config.yaml
norm_place: "pre"
decay_shape: "exp"
batch_tokens: 65536
Each number is 128 + 32 x the weight over the matrix's rms, rounded and kept within 0 to 255. Layers, rows and columns count from 0. Numbers have three digits each.

# down: layer 3 MLP down (transposed), 576x192, rms 0.117, rows 458-526, columns 96-191
# up: layer 3 MLP up, 576x192, rms 0.132, rows 459-527, columns 96-191
down458:145152144107158179092157106117089143098128164124099159146135189148142182163075085132115192154107050105174158091123123111197113138182138080143087152117143088085146161142193095090126179148069141086120143163207106150129083104110099131140157189100150095160179141145123089197191145099138073098
up459:104119146139150190168150162125126087124129151173187125125148183102129122149177187144120141137156117180127126114143156178121100095119144075090162111220202154142137183102171158111076120181118089084124137164141111122118141173146047167111138206087105034148128077148162169159129171112112067153
down459:165119146067150130147097218066167150105124128111162171134097085111088179144133154138135055123135144124111139157104094085133159117124116165132137105128172123078135096099065120115133102082133104153162164141149159138122130108106173178093084125135135147105151119150163102105150150142179127149
up460:120148110186103141114172072160095116114112162185108143061149157125094170142132100177134111116155126163171099132154095096103172100176158081183142134145132112113091151099114155138079159175119092154120203152140123180129133161100138153137051093141126121172130058135107139171093178167101139178
down460:157109129094103126145107143101147125131135112150181117097116047132139133124162109137114158123090139166059101173161124139121042159117071102098110081127088164116112135089114087146138090080156074109162124126106095094134124155124102100128114091155096134145123099172151136087136150110161121093
up461:136082122157121178054088165100116158156156152111141144129162084117145175123147181125108101120147153110091134066158084067147108097092132163085153130092077083143092141123139103121124101203141058179159108119097163131158155154129141108111147085141117103144126143147123160165131082148122156066
down461:140111125138147097136132114062121130111122134148141095204130073124163118133205179118166112122140114128140119100121117081180095107143141089117128163115104169128140105118118110145045177120114097106172178149101076107183089146181152153114144121118168134150133081121154167167172148115140086131
up462:106112082176149097134097111140092125152103125124112070075114143115178127124113071114108140121134143195157131199132110157104159118097133175142127118163206116129100150192200130174137127146138123108180160106112164084100136164145068169114127125159108162126052160116143170134163119130121155145
down462:105103063127063106084115140121175126106181102124169114093139076105119115136145161101130135116070107094132134106134091146125130175159171132076055192121118126097162104190132136142113067198089158162088087141156106102126138186127130062093130159135075068155135126128141121142086073111128097080
up463:182086129123139104127107134149018134134134144147165144123150151121107141115135132149130140068123127182156140124097104100175164087142147136160111178118135187143092125181161118173118111097072095082140133107125137118097143105109160065139076080172105147160131086135080169160122133098137143107
down463:131112116107174142136142090138168154113137165179131122112144100143175135051150120084102193099119173127134153201129182149129143164117099105130138139171114125102139057152166167167099105098135104025112141152166127107153104090100190107149111139131099153095112147104174108151131126125112134099
up464:163110118082100121121103132145062161122126149105128222058148077163089122129128113178178183184171171079097052119131094159060135105071091078126157094107144180084108135129105105104124144161146120140125073150130110159175102196123085158164143125103174063165040075057144101172101193182085186119
down464:112073132192154086171117157098146115183110133119097056182102148065093072162175153086111131128091108145099126129168120166160118149146088130153089147161139099115087138147162150122173142132053127121125160124110151134130061138094190088124069064134177093113149121098140108086163096114147129122
up465:147133089088143136103115158167159116188150104147207131169202133108131106174182107100080127071096140086152139098121056134136066159119096160120157128173150220134144126170197105130122114148083126104115101101144100136149123194090103173130100133161161123123118137189163097106138160169145130148
down465:158111133099120121123079153114060141130166146163045105076079134181075109101119152175133183140182097140130136166088136125104155131087049121151096111098116142154066101119110114073078116107150103189153129115156124112153117151084108131156154148192154199138182140114113142062131114137121044103
up466:088097119124117089156121069116139133168118178149108086115070079115180204084125147106096170127137103153151185103151175096146079127161095104097124115050168190200110109176146135105088157070163096106072099115125131130179103079164158167092124146084088144151128094122202193142118111110200170132
down466:203135105091074098115162067129160119109113098120094121144117180172125103203111154113121090102127083089085109148122053160156100065096159172170120073090153176133072167140098115170122100124145136145178191200153111145093093172155149119151150134189174173135090115114087178159171165123106105116
up467:160058166183108121142127152116146179165105130153063074129123090209098108147099117138081211104160082138104106091080198172100121103164086085130138126157118086099106149124109133169086130156107138101126076090131094141136161169157143152123114171119113111104102102102113121143080128109129183127
down467:202137106150131096126170132182112139144168163167190142157122062101117098117166136094147155100089171159148105177132122179177140116118115139155098068145162107107140162089115114080194168113096124068142108166092112088090122148090172148066161079164132175135131088073085130143122110122112139113
up468:158100129195224137125073105143164097186161118122116160100188116078169144095148132122085089113165181077158119088095200088079146104143159071187168096163153131086079170093127163136142102146121095188070074124102119151128120109174119145162189150128116126087121068144082118187114094084143117142
down468:127122128077123140136124110035179051130127152084202140139102146163188113107070151082157174158132147078109138106147141160129124143137127159104058142162147141152152127131099113150154158038128124132149146171143103113155090103189169097107137115122151099098106140150090062068146153109115113102
up469:146130171123069141145125067089153178152137146139153109122076135101072109171114112107101138108128126130146152070101100114096118107130182170148127078076140147133106154200049071177118170141125104076109142136071134141127115144085136105155122092139126175059126086115103117169144157134084139135
down469:144159121142138131162124132090121147092127166105141179068106181128113092136083125133077167112074118106130171108125172183113095139137156082132112099169188126146108162114154133166177154092130150101118103133140140150140054147083135113176139139123114134111120087133185128157156190173130125095
up470:133118130106110131116126132166119107182152091137150186115139131098121145116120098177133145153142114120116129151124142121162138108088119110122164138107090120138117177106145137073118156159080132110116115101137158118115080143084122115153152153134109088121165100143134118106164060146126137121
down470:112153073130136164139140121155134143136138124166148123140143125143123129051137137098127054146159137127126072161131073156150102123148141088091150191136111142158129160105195130117130153071079118142147119145124117114097103178158130104084126115072169120110088198084124070107147131111139161157
up471:085209218097141061142127122195174065123127098160162123122144143102158121113118158132091156132134148089058161130109181089133143124157113133127127120110136139107092139175203219128036086168153124131140072122104108131176119146113146106138179130100071101121087087164135084164180127116149121133
down471:205161106126093138084082162130066127131124118091087129150063117126120150171118111131155098107126097129105101133148114139158134154144144116135154119137147122164123080125036118125162118134126171213121172096135177111060174089145160104132074113106152158164115142125166136102134127112110115102
up472:117109090087126090126163148085164131194129130177120077173092113102091085124107070129058147129077164105167109163146139129136064164119086108170081117148112125109187128126098087133161100149133142161152146109154167087108175110089114194113101121132091180117094111138119101192218130063096147116
down472:141167136090111124094145110094113157106190165101141157112197105131090133118141140108063134104151059166123092126108089172140165119110192092178140096092109108148137109121151146126168123146097128168170125096152128157113135131115103115172116061173085141160186133142110118128103066099143118095
up473:080166068087161101196162156069138157143146141160141086029103132126094206129138163169168189145116160098164135123122141087113122103118084176122158099142086125152086163091109091084098134107088120130044131116174156097104094090133148173092149110143073166116163176158131136134152095144188080153
down473:172172144089138105114140123078130134155066178123194117136078130167092146062122115097172127134190061127127121125093126192076132122190155120120107093097082108101166105118088018061109056116099107124073135029152130135093131133109171126128178102154115133130121129085154137097144169095178085133
up474:155174154060115124052136154105118130164062178110116190170148138097111121169158154123111090133180169105172039095119112128098124146095181131058126115163145179115170093171120148139168188173140126123165142125094097112112125116158125125112098116132172109040178163127104162175094072080119170152
down474:148116153100192141112159134160069046063140169094194173032160143124132149165099070160074162212146102151149171092127077088101163156112141120147081133080138127101173083128086102119137122142080104187181059105112163170108108119174178121111152110142155116104149145170181141190109135125134172100
up475:060181128156138188101115189157118127158082105128138118199102105120140135079128171126100129048099132141150150112113147166086115139123125163135076098176127121124146075099162155187083133144148156032145150130112137101100158138113163153124128126148152156158149096082179182108223073078106070138
down475:114095103139176133135138083091129065061109150135104185151134129088145129142150109102184182127096119162099133136083115145113087103191113128098130159142122165174116185073155115098196110090098084132125104082141147132116151119131116124104118140161135129106211086149093051119102087128178157098
up476:199102109163111129063136121159126107111127165081079047119152178131102095203070194129129158101197108125168129096160105101135127151093132130144137154152116136130108166182054155114098128099177072132125069125075130161202120162114132139169128167153155148096097158138089136113081131132215117113
down476:063068084101117127112147111141143093108141127153138178161104103176139112118140145127125054131157118162107132157154130189106115118105112102180045114154154129171135131153107164082166121111134123152152170112143143125125148146121133110169112129091126129158193119117123109123177148100036098124
up477:158106145097124134096165116089150110126049131142132167146131091147123157134119142172047089132214122109128107111124098108144116079132105106148074121097149193072090138161087140145172169107135088126191209091116223129074080153127151116117151133139134132128084149103139086038097151179122179119
down477:094063091182181128109092141101135141177121137097160129162163123119132153106116136089159177098153145191096095100125090149116135131146142186140099126091059080176094129117128138147071082121126153130068135134122119132180118156149154105190076128084109097121161157120133157160120177096190103127
up478:178163169212077121128097129160084178097110122092179095083091158136098076131118113154124106139173108135130111129118102154117151114136051105154192122121111114081164116080149108078171144083086129096185086124147129124060161202091125159174087143064131131148092104175128129182159135117131090159
down478:155086118092111091129204074099151091118024148151126149054164109144187160143171174155129086144111123137097076225149066117130121140172151178072151155120149181130147158144135173199131081152137102140086208150093158194116094105150137107119104116071119051172109152118090111178146134191131167145
up479:131130133070156150063114133075101112131150093197170115137135157068150147108092119110110117134159136144117196136121167150115128147139134072115097106110122173151094132185114095118095173093114133088071166178110123105107175128112111129130161089122206179179091095096101088088148124168114096088
down479:140129094104120149136055092105182132085156183193154133063141157136120116079161131196056120149099089087152146179064097122143131165174151130205088176114162081127099106174090071124188088094180104146070093123158137160157100173133122127075115109137110086100136176131165110152114198118130121070
up480:104078131172124155120173140143129099169122144149136141125102138082179101146043164160085164142167066145169121086141122135117152096157107139165175138150121196132109166162126199113139081112137148095103098122130131168118098129200178062105147131158139120164176154143109106122138120112092108155
down480:111129141130151112070169126145149142136172135165086136141134120137173095166158132109135160136121136147125125197113160151082122177156123185170140128104154098109149080074099126082137187100143132152138131126140098114088133129127092140124128165102162171097102156096153119102153088120171120091
up481:172096152161149211092088162189064142112149161217150141072076136145225078136159077111163127148182145144176074126164130137097138083087126178142140123080133174164126137037142046142187147189108102119181114057143070161103156201151137095170104118104191119236087071107085102092193153141105129159
down481:147204155069102158152094138160157164158160227104134131158135125150125123128100123143148079136127068164099143126137085176194135172183123154130127150120142101125111106154144122211105125145081196125124158111138180101124102169201150115155120064085120143120238106136124119102151175114131112058
up482:185089071123102151121125146211113144076129117161104108145095105199088120166185135116134126128162149189135166152152120072158174166107153174159108096148097132106149158095126163138142140159137149055168108163134143082028094150063158096148096127135104164137094137089183152154112156109184151107
down482:095143140139185109150128132123107234130140101174149113097130083120167147148105150148145081164082146106160112069161154170123118084142127097165189131197162200112134096129126173102108079137115135132134172142126086112191157112109188147071091086082115086107108097084136134143118109104088107128
up483:088078093155148182101126141155149113106171102170112112130103132110122136098145119078141130151095139101155122100108212141171122142137123125152125121152097141110130075132098160068145155113162110109136135111055082032118114165156144086121107129117135132075144111134092104158217094131096167093
down483:176106123140130177115087207145104142095106086080116073163063158151126128163094090118163111111058162146148192093055120117144116143151116160144158121131145117181171111129135100077083055123164100167129092133168097124152057060126152172150194126163116124120152141125199138088152136129217146196
up484:084138119183129051051102124111101111143099158087110138079137145070190170111071122123089101169148138146196053093135134108107127109135131193097163129128087085053118168088060136115136133142113124162080142118118108129127133106179110203096164126139157136126127102091142135175171150105110103129
down484:141082135193119155188124112163131169110059148157144089131146098152108183140136119125118176122123127158138159148145091088139135088072089118155142072089148153159136100122086155184167150138161163141161103124126109135156126119132137061130103137138107085097145170134148108096109115096187122118
up485:075166085133124154124100146105061160077098126107063152155127165145136138097163116146141148124129134102145213132135155077081135149110130132151099099110146115142159185140058153109101139177130136146147182080124109186122113112103150133107141158132179103154138123114091124088123130157172106077
down485:134166116159144095130134126119153154125144084099167094095123085093111102127146129138053120213164156143098106094199134137189139150095139157122152094157126171127097062166137102125188078177060083132144132170131119064127112088136086147116106120115108108126081151135119111175110088125097100174
up486:167172105089145077105167089149122085143141135126122119156060088151159058116131145182102131145095125170174151039146135091174134192132119143227108104106081135127124131133135144137145111156119099118123122078150151099091115158164102125133129113115060161104112127125147116122164094117177098088
down486:139081085083106103095066153089133133183152060104115112097151164103144153147131116165143129145139104116099132159137121079101172171065163123125109158174101085121143122147120160129110064169122132187122115102117157151045066060178177097186112099050158104105144163179113147106142128104181105094
up487:089123126129127116098178168114105121120120131084161137146141138141116067111159131077113112134104132121128094122179093104128084109188073102126148174109138112138077112152143163089103100119077160114149076138105096127122116100124105129152063171063101144141105109148067165081094157101115131099
down487:152153073143153141129041139099143114141132183132079121189158105100112109076123139093101086112181104128182114074145092156163134140134121112142170098122062102092171190108117136152104155119125192098134127119164123134138186172121101216103096112173166117148173080160099135147138117151103172181
up488:088148159161102143111141063131098110147089104107071178145153149088161096104124153076138126145118118153159143105066081148175118131137101090170134097107103125187146179121091104126114111156097099092112134178136094136121134146117101148140118173148103159107084080077093147138101116105096120140
down488:073113133066074182128096152110124026143122180140193170155090142153114117129102107151034129160166177128167098109124130165148112109127145141114190175148184133155085145123122150122114104173126138178215105116158119067123184180138105116188105135090147115143111173149138151122144066088148130091
up489:104131128138139112073070152180162076213118105167141171155134114145162137129081149130064124178182119143133111158119145146089085162170170094169153149115124202135094146165144101067123126173141088130132175171127150152121129194133092080113163146170104133146103111170182125103160135121087147168
down489:133129120110148082150171171107099165143145098062119133140121172138115177129095144126128134136095139122098140163173145130131123161139121165077116088147170078160144103133122083158134092141133143149061119159106081137109117049137112152115131125079112115161123131080115086173136112172144138113
up490:094196122088164128069119132110124155138127135147145080121160141115163157160100158125105158110123140113167147101113090135101136124112193168148125126137116152217088168140162090163156134105116153103151104139177055092131146114112100108170128108170210119114087143121116113143138168085088124128
down490:086168111105110088090125086094161106109100148133126143106121097147087127106078144144133114042140120109170167064123138109107044139163107098134119171063143124110101121157112069167102071173190164160092139113100061083084125076129093113088151105173142140090147065114138104159096108159125188132
up491:107097107128167164050097073134128154184126089067137136130084138110104119085140117175147102131120180150083204163168103142073116192117153145178089095084108063101119147170177046103042125163150154133141065151093128161133189083106134144124131104174130060140117150126068119103110141102153130116
down491:174137112030086090117142164089111143012102167099110178127139142142118153133122135109077105121143136122131087124068144115151119148187127054119132143181127110167107127153113105153107143116146152121153161078090126102120134128151120131108162151104140151171071140122082121107097117129076139193
up492:121141152118109148148109130140163102153111101160142148072117172150125171125142122148139134087124156141121123048120101101192192129077143130138068139131108129102106128084129122073138122129127148140060129172186083125153133158139145074163086189132110141163119147120161147191128081118117151134
down492:099161095105166157139145112113097171122127131132086119136133150041137139097126124107141165136128123143108118149105136121109106150120124074108106128158101141127180138095090100155130131109128132089123168079143131145124114125160034145108145161090126166119100134133114134122128130144156097069
up493:119071114159157099173162128151149144178162191158184109136077084065117147100126121125138168178171141106165126106105143108088178114108143172142110075101115055177068117163080156133115139037095101133129104081111131129067088116159127130100104156159149096185167095060118128163141148088165097155
down493:145167176143140125105112103136086114151142154075128165147117098124140093093112103074070080143199114108111127131142128146144103127127162184149073161170095143096079132139201095159105154125166152142117101146139166099138138168086044132158144135096129193176136140112106118179184115124186117128
up494:160125214123121175077146187126081119142109146116161122138113156101147098103100158161118145092118131137156123182138132125098138159076155130081136105098131149142123160173099114099158129194157126115142080159120147119134183117156111167081102124136219118146134140068165186173148131141088179158
down494:088174146158114159173130164129151152185180096147139127076124060145122119149167089180160138152162174096111094119132159138150118146111089128164172091133148114067121126176127150145123102111112146155099119165169147113144169123133084114111086161070040143100135051147160138111105087163129142082
up495:087188131117168125178179121081108104048157110125127133102171147081154112162138148161091112172123153118137138127124153101127203062155120103145176123108178147127164170101116107115138152110170095131162112114098159105123140108127111093118204094158138156134135111138072080115125162169173108073
down495:082142157173140087168113125151126116149138100101108128171120119172077146141154113142092203069154074167100127148157115128125148162116091157122129101144133123065117130109102134122069145043125137149154156145147109099168126086117105108128075168109147138123076122089180171148157177118081148127
up496:117129140142156156113178106137099138155108105172133157128194142121073120087100098124129069105110087141127111074147113096154067099123129076108145161133128134151157091172144169132074127139111150086173134134136184122142140163105144137086153159151133104130157150134132170098096134150115103118
down496:090101087156143141118057143140153142107129134142097118097151177165127174125171185082129132113126140141149078128122179128123159138069154116147081142157070122127127128134094121112143136132194156132172158094123085188116104143148187129116112135127150199141162092064177139049167130124180099171
up497:096086092185099123136160136144193126157140201122115145135073147162132054101148174173182155175161112146076127102101106165042167159098104191167142165182220189146161159061113177115048147187133177142197133160046172107069072110132098079052088191162096192155126209105164148183145129117177083089
down497:056103158099100077180144037163140152157198172151186091133124123134130063165123139169125168129079122074151156103122212145098098158135087077170156143183113143113115132065121108130099146137125121120150068113124136166151151188168154127092187132107060103139079144127136154199090077160125081144
up498:113124088146135106085143114210107135142134129081151149108139095163114084121114169135129135107148106140105139126158087127159149117093085110120086121185103131098180151149121160132112127036109155134165157137169091168127094117167111201073139192171097100139082128160114110136153120153140120177
down498:087081198146146064114116179128164128137085132129135132088148122114121153122149112130125112141174142071174111098099164174129142132142137121142123158054140132143123107101129121147149151207101141123120092125097154112128128182113160086179121038052168124115097146080141125142134117105115115136
up499:106105168125125121122205197116122138107151122182204095149121163139084093134136100112155151130142122140143143185200160137091166116055123127120097114115155147141139072157171128072128100126143104060200083128161161148164130203121170150098169177150066104143154105114107152084101112067135134104
down499:159080180187099101143128104130167139097129133168096123197076057109140125096067095140107132122133139112142123085040101104085135161118078155190117118200113100129241152122130093148124206124097127089150115120113089085117154113131037139126111133148146113191096171073105100113144147130101155138
up500:157086139176129125154082103087119135119138179128140125047123163114198130133139126098150119210130114119219123175145136164088179110101121153113166114078076194130090118122146108080161115098122123141151050165207116157121151102167168131205147132206158150133097129145160119088185171152124146099
down500:139156164101160164136151106144143146057187136142127165141141151112097115129143131105150123097082137152114095133140088116072127133154177135147128110119179122133140129113150190119106117190141115164089163126065112123107107089107094142134065105088114145178091182157116122130073110172099142103
up501:150188135129127099155154154160169151163112124157151155149128122116124119084102122121132111116139175081109137122126094108139142110139156161130179079127151133106102099135140116151071147149142153103087108154101123125102132197147097149148096165075180135131102094145133133126150125080087157092
down501:109106107113161117143178112128136125092115174112168110153131126163119139152073156146116149158119147075107121174113085147156213115149151134163112129117093113099158126135143199184135113209163112163125129093203118124138141171099120156100132140111117148122124136155166117163107122129155109176
up502:130161041180118114178049147178103162117165110104168152172134164093192175129082070149133130178080148157161193104107083073131132108162110157114093115201109166158146081133082137145094094116126211126106125120090151163089140114155085129183178110167121163218128135134139114139129149107105120080
down502:101123152159148122148158160102101101137156069176109139140121141173125169144091179132160160156056175106100127110163145136187070140082082119179121178161117149128138145101161113142120151141132109157093182087144098120125114093108177122109134123063153108160143132128143079150110145145114129121
up503:071161061138120155122122138125118154118094099097031063097086158145132121175089144110118068155108129120165107096169186092173094183088125139128096106174121120021122143135078136112109184127069074133136131139134146160102133135127099103112148177075142091184143174171094170146149119053103141135
down503:126138201129127128107100197145146138118182115152140153147152116101099125107159140082120124128114119127111121119073082135107075106154123106090075136167115100137118141112141113152111103107154150179077165101180153182130150167088120128103128161168174109058162051168130134095136138174122128129
up504:128147155090131145132119139101102136142123156160150127137149178095115123119074149186114138123180078138116144128102119121114080062127118143129159096206123146125150111159130131146123156108139133141087132182096113158120114122159115126167214113152182138156107102111134091101148103132098106156
down504:130184089109082132115056128125232153138178135162125122105128138139166094175099159138153098189102096083116174088162107174135117184140135141145110137057118139094157110161120116112082108147125072085146083172169107118173152118128135120099192104091107126147163125154134181107020164133158082116
up505:134157122078137180051108070056102101116176063095129145142128111078121109146136089137167106108093125166160120174076189150123132134168170096156124146171152114088103119112141169178133108106207148092163110181147124125150119110148149143155181175116197148144097138098082148107112091162124166157
down505:118153102184140110174159120164172152155148158176119116078119160148134149126102138110107150132167089166120119123132171076148117134087156172138133113070086103118105120123101145129127086148106153126086121131102035158072139134058104095112097076124103136104114098123146178113127127177125160080
up506:158120118160043171161113088132124102143109147095130160110176134094101148112192145131107076106180116126158083081146153089086160173129195118097118130160121132138157118133123120085110135115132143158118126125173097166132152081140108123192184065086111150132142089154159127151144165128074116119
down506:122115091110134060163144161144114175106125122077116128166096097129117118135180126100156116133091105165097175188129143126118173089085118154120151102108186167107111143134179146141113130143133103096143122148141216082101115095084121134110094135110151134090119142125050120082140095145152083099
up507:116150133083100085136115086121116113141168167097074161095153166159162126093161026142156064129113129109061133139108088152129136110149101158123148145135101154092091137135120152132137133208158130132097082038201113147099159132114117056167151100147108144203116110161062116153034180071133197132
down507:090169188064138074207177166114107170078146127123065148129152090161150134090123073107175109116168135101140148117098170115185149078078107111112146128085157111143111141085119127135118118109109113101059124101116150146160124165134143089121135144123144120109147134065101139088118136142166111194
up508:171102187118118112085154145119161169156145157105156094165096128146137157139138091137162162162113107127110138102088140148165127128161090131129109132140113158150118059135145146080048155066112121106124128115131157120099072199123160107132085161092108130113141169115114134119094111151104177130
down508:096181182135134139187129180107116152149097074189091120117159099145103119145164119164067142099154064134142151134130167101113131116176165181158117142117115162063067159167149182135129082089108125135197141083095142117174076116172039118153115141100158098110118123174103142153185176091095106082
up509:108135118123162104178111074123159108116128132153157178080230147147168119134121129162118148167125117155136125178139159125124071095161106118155121173203117107179126130091128145159097129130148113147120174225117116113112112173132073138140097163176135143163096118160060135117096162130147143144
down509:112154162141149141126128140157096141123179146148135131128098088121106163109124150114172107135115136050132115120146072088117165144116174133121109063119171150105152154190147153098143121151140132142101103067130063110118091105179181105125141105124133106099133087132197141126104110129106144138
up510:147156077145112106185109162072070086141106093063137139079125126102142170114154128081119152145103127095183133095087107162130116147130143156061092109118108154155137141147086133094089155118085147140168121144170109186154131108107069105172174113131174091134116100129172159121098121136130189156
down510:089140067070089110121196071174153146135138153117145156196146134112146142192147099153112143159122110095131108077110150099083159113129126082150131109164155138100143113098124079118072100107129128137088142138159107167120152062104060139096126139063210172125081146108083079146136113104110141130
up511:103163114099193104132132131131126179196150104076106106098115137128151083124117046163158121151084138156084138170124156100160118121217118118198191103150135052141103162088116097119157118153114126102136129096117201107091142177125145064136138122113109130130156129110175125114154159140024171113
down511:089148141236108090153129177128132170136103141186208157147170127137097078137164094160101105156112154147148171076097075117117145153076114134169085136136076141138153068214117153111083098164185081229080165134162088114125136174167091163128145106122086129094149143126132107153118082181124145146
up512:140162110087136153052046132149104115121151081119096175119071179108120109110170159105145098154119135143137129112125071112182044067158114087137166154132131151177101085133066116125141181083129239155183133117117136121119139135113128099128103144115099151119114104125075112175146093160135075119
down512:128087143126080112197058087088099148130104153114123103150163111074147075172145097100123137079097116149117157156153121169059140181149097130135135109110158180199129142136143127137170134125172133079127089175136143082127140165098121160154127185148202111177074124119117126100080122146125141139
up513:086098171129127117066151125121108112164133121155195100147131127116082111086069101117076087084045085151138130107037087111187135181181107144147129152069098153100113127095159098174121191128120103153176102154104156144096138188144185108116131130137093146136125152167136132117149118139083068126
down513:154133106086145115150074175143156153212112163206112114124093110057080213160171135063168178132122122099107149105103148118118136140139148124115160082108155112083108118142124112132166129118171157163145172133139111146134192125110088128183147142151134128167089141162127144109127118133183123091
up514:134137154097125154079140122101113073133150143107122166124142135159152080155127166076163146119089110110144076116115069180120124114113101115109184083134073164069132077071083184115129123145164109127107118150100114174111124120140107118093155165141116167126080127169114109122112146107127100102
down514:118100138107107144135145157162140144106094159128110124148132101138128135131177108110125101084167151132069203087143153127097109101142140152143077149156144100129115218149166147190132125104122136098195161103133130147148095137114137118087137137110145107112143110052090118132104065153148158130
up515:116136182127095134065139130139169152111020131183168094123139154133114158113151155061144130084050102163188072125146120104120126162107129106133104140143136094094123081162136130112101084153138107111130118105116144117123134149100149185120114142162155142102175083152157135140101122099167112171
down515:156132134148096084140091110070079119105153150052090127120078133097130118121096116144111108156148098173139153115145122174106178131135126110149164121073111139118147096114146163122145141117110148178166160153124133076135058127110103120119127138117108169134072162137097096108110110112088147104
up516:094082112156148191155094159108135129147099117053068110098169086133156168088143114092146125189070176131154186165116114175139112151150136089183155129129131150103069138112062129162139124197159119096109109122121173117076117157110118094199115077150097110168139146107117093124142118048186118062
down516:169133062118137117113139092175134108170058073111119102112095137141069142187110069130104157085170100132088132123186123132153166028120118165181128119104138113132115121166130156138124160129060066147155107090122112111136185198161153105160089124148196154157166084115127128123126154086078071149
up517:142114109118132161076103158131082097141175132125214130137049095134145112157166134142134162161078165170148148161167174154126099092156112093107129075117079126084120119149172136138153120148180125120163076044104139159134137166176113117158149150108115151118109120137102105136217153105111092108
down517:090121118148113097102136127138133156138125094109135114137165165142075120093122133197145134127137126142115135126111067104141103147073130157128083215068178109143049146150126126145120124073093168113154131134145115162174120103084176143146142125139111109033146111101136139135136106107096102158
up518:085139131143136137183152088113113077133130064099120182096095065145120086129132147143092137194083058137133115175161086157106109163121174205098151138108130140091118083139131178160140141103141107114087073176163129172095110161107052185134147127125129127163127086095101094209130103074094153086
down518:091114155111128127126107152076104072122116128112104201173118152120142097138087170154133148136116158141168169102077093064158086154149132100173161134146103145115214129129118167100055114075095112159089144123193124160144130119166145139062212193147101111081123153140119080145085096109126185114
up519:128079107135148109161104200138098132092132128167139029085145094054094125106060116107092115176097163115105095103132072181090162093117126151117100160087131137103138148114161147155104138132144091097180107114101162112151129143161168134154089142117094141151094123127190182117141136169139115104
down519:181044104191116134202162078163177123152090134173214135162180122159073154085107153169172127112174202136153116117071074098125124084161181124052118189101036159193136169154156089098113101155122058129173119103215140118155134111149148130073143120172157054104129144189129147074126090147118130173
up520:086181146095125127128166111090098115137160102091153164094163197112156093110055141151121104141047098075127097105142114113085117099155076143103168106146128158129127119170139107201149120131123103104126096155149085194107124135081184079113088116167132102164192137123140049190160116115139163124
down520:149125060153097127163107189125118089159111106145137136164060121174108162164138183152110142186180138129142110155123145138112107115131155080110073176139152116121139150154090080115144081117102111134132180121124120149128162085088157112170130107063068121148089146154105128103115085105177094119
up521:126117135138152167129146120091099121132115128121148100120102134149203099166137097129087086068096129117175138214132100137105044126120093101043115119087101175100126122115047153114152070138077108100116115090131117139081141176100176159170125157111154151183100104112117103089145169111084122123
down521:155178110108147086131158172132130168110120181128091155079142116170078137112123123094086099136206108199135134146126156110132131174140113148155158088201117109142049109118135167144141150134106171180085185069114104110111103090126025080140121123111148128185099115095094150118112158123177152129
up522:105138175133153109102101163086170142172142129080163178128126147087089171083125094078092108096134160153131171140088091133103180096153150150079153122120171101116095088141094148092120132123118093102092133113081138059041117173109128147151120097110185149070160147135160097136152108102120112089
down522:107105212109151133182128198137053107084190132122125198173135138112135056103157110126120181211179134067130208160093156082159088129134158108193124117122123137113142088150124080189112173133123050098120105094126130106106150123134090091141085079099226184131132172150152140074139106100121156129
up523:118164067151097141137104113138178106143146127171142133112168148122167140125141108150071109101141177134109111122177146081220065062077069114150122089069166142126101131146183116138158138170127169080113138125043110073142120157157104135141132180115126133151132121102090156144204139105108114221
down523:103174181096153217081150108093161093155148169104171117067145176092123134073098094163077169133122086109070157093085145134118187133121132137100098159168152160140098159090102132134117113125160145134105159165134072105163154161132126193087145155143097080158128103152132182105131111168072090117
up524:115092090109138115131108106146083095130139109130126122090090153118126127162127107092154136130118153111123117133139086138125097120157150061125151154046124148150132129127164120147116162141148171125127069174111184092068118061119164181189119132128204148158139098077061146099116095224122054115
down524:142113097188144095133127145151118167155133099110158166147168164100134170133149116111121036123085127112176134162152101113092108123120145155099114145097100162147116173111142085044107115067132099147108129085003132116173156121126161100183189124129127140099129176182096074127131156090151116117
up525:183099116094148107192113110169109160101153086099124151113178174150119212117064093162118033150151198119109093088103098098106090132118110150152149094168100175192128139088105109145109164150151135087116131117149146144131098170129129172110120077157152078134152174158138150126121116181088103107
down525:116120083131099174120088138100189106167111070120171101109094071068145135175188186149101156165159157109119125115200115198151067129120124141156114157184130162123116110204142127133146187099114121122115106143152083071095139146153168105149128198138131153140035102136148109145104107154129095183
up526:090173102094170093126074184132080140156116190122118152134125128157112127157150157103148141095142126125099148114197077134126135127121096133112176145138054103213135138141148122063139116141090120154152050123097174162097142101135128171093134112137147179144143124083117111130101144110098161110
down526:156128164075089092114178104089148125160102068098126115151157133151084098103109084185134094126127071119114142124093164193150150133049083122130095080173167164090110109140175139143140083181216170158150188163093187107144103153171076130110130117082101161140121183084118173186113143117097137124
up527:119114143135133120105073126138163117158151069145104102184125095143078165085139122223132114157097157184131095123120157134129115114129142111135121125171084160177103150131191157139122148117105151114171127102093101042099141147166138129133132145126147130081193165184108140113129085107181110148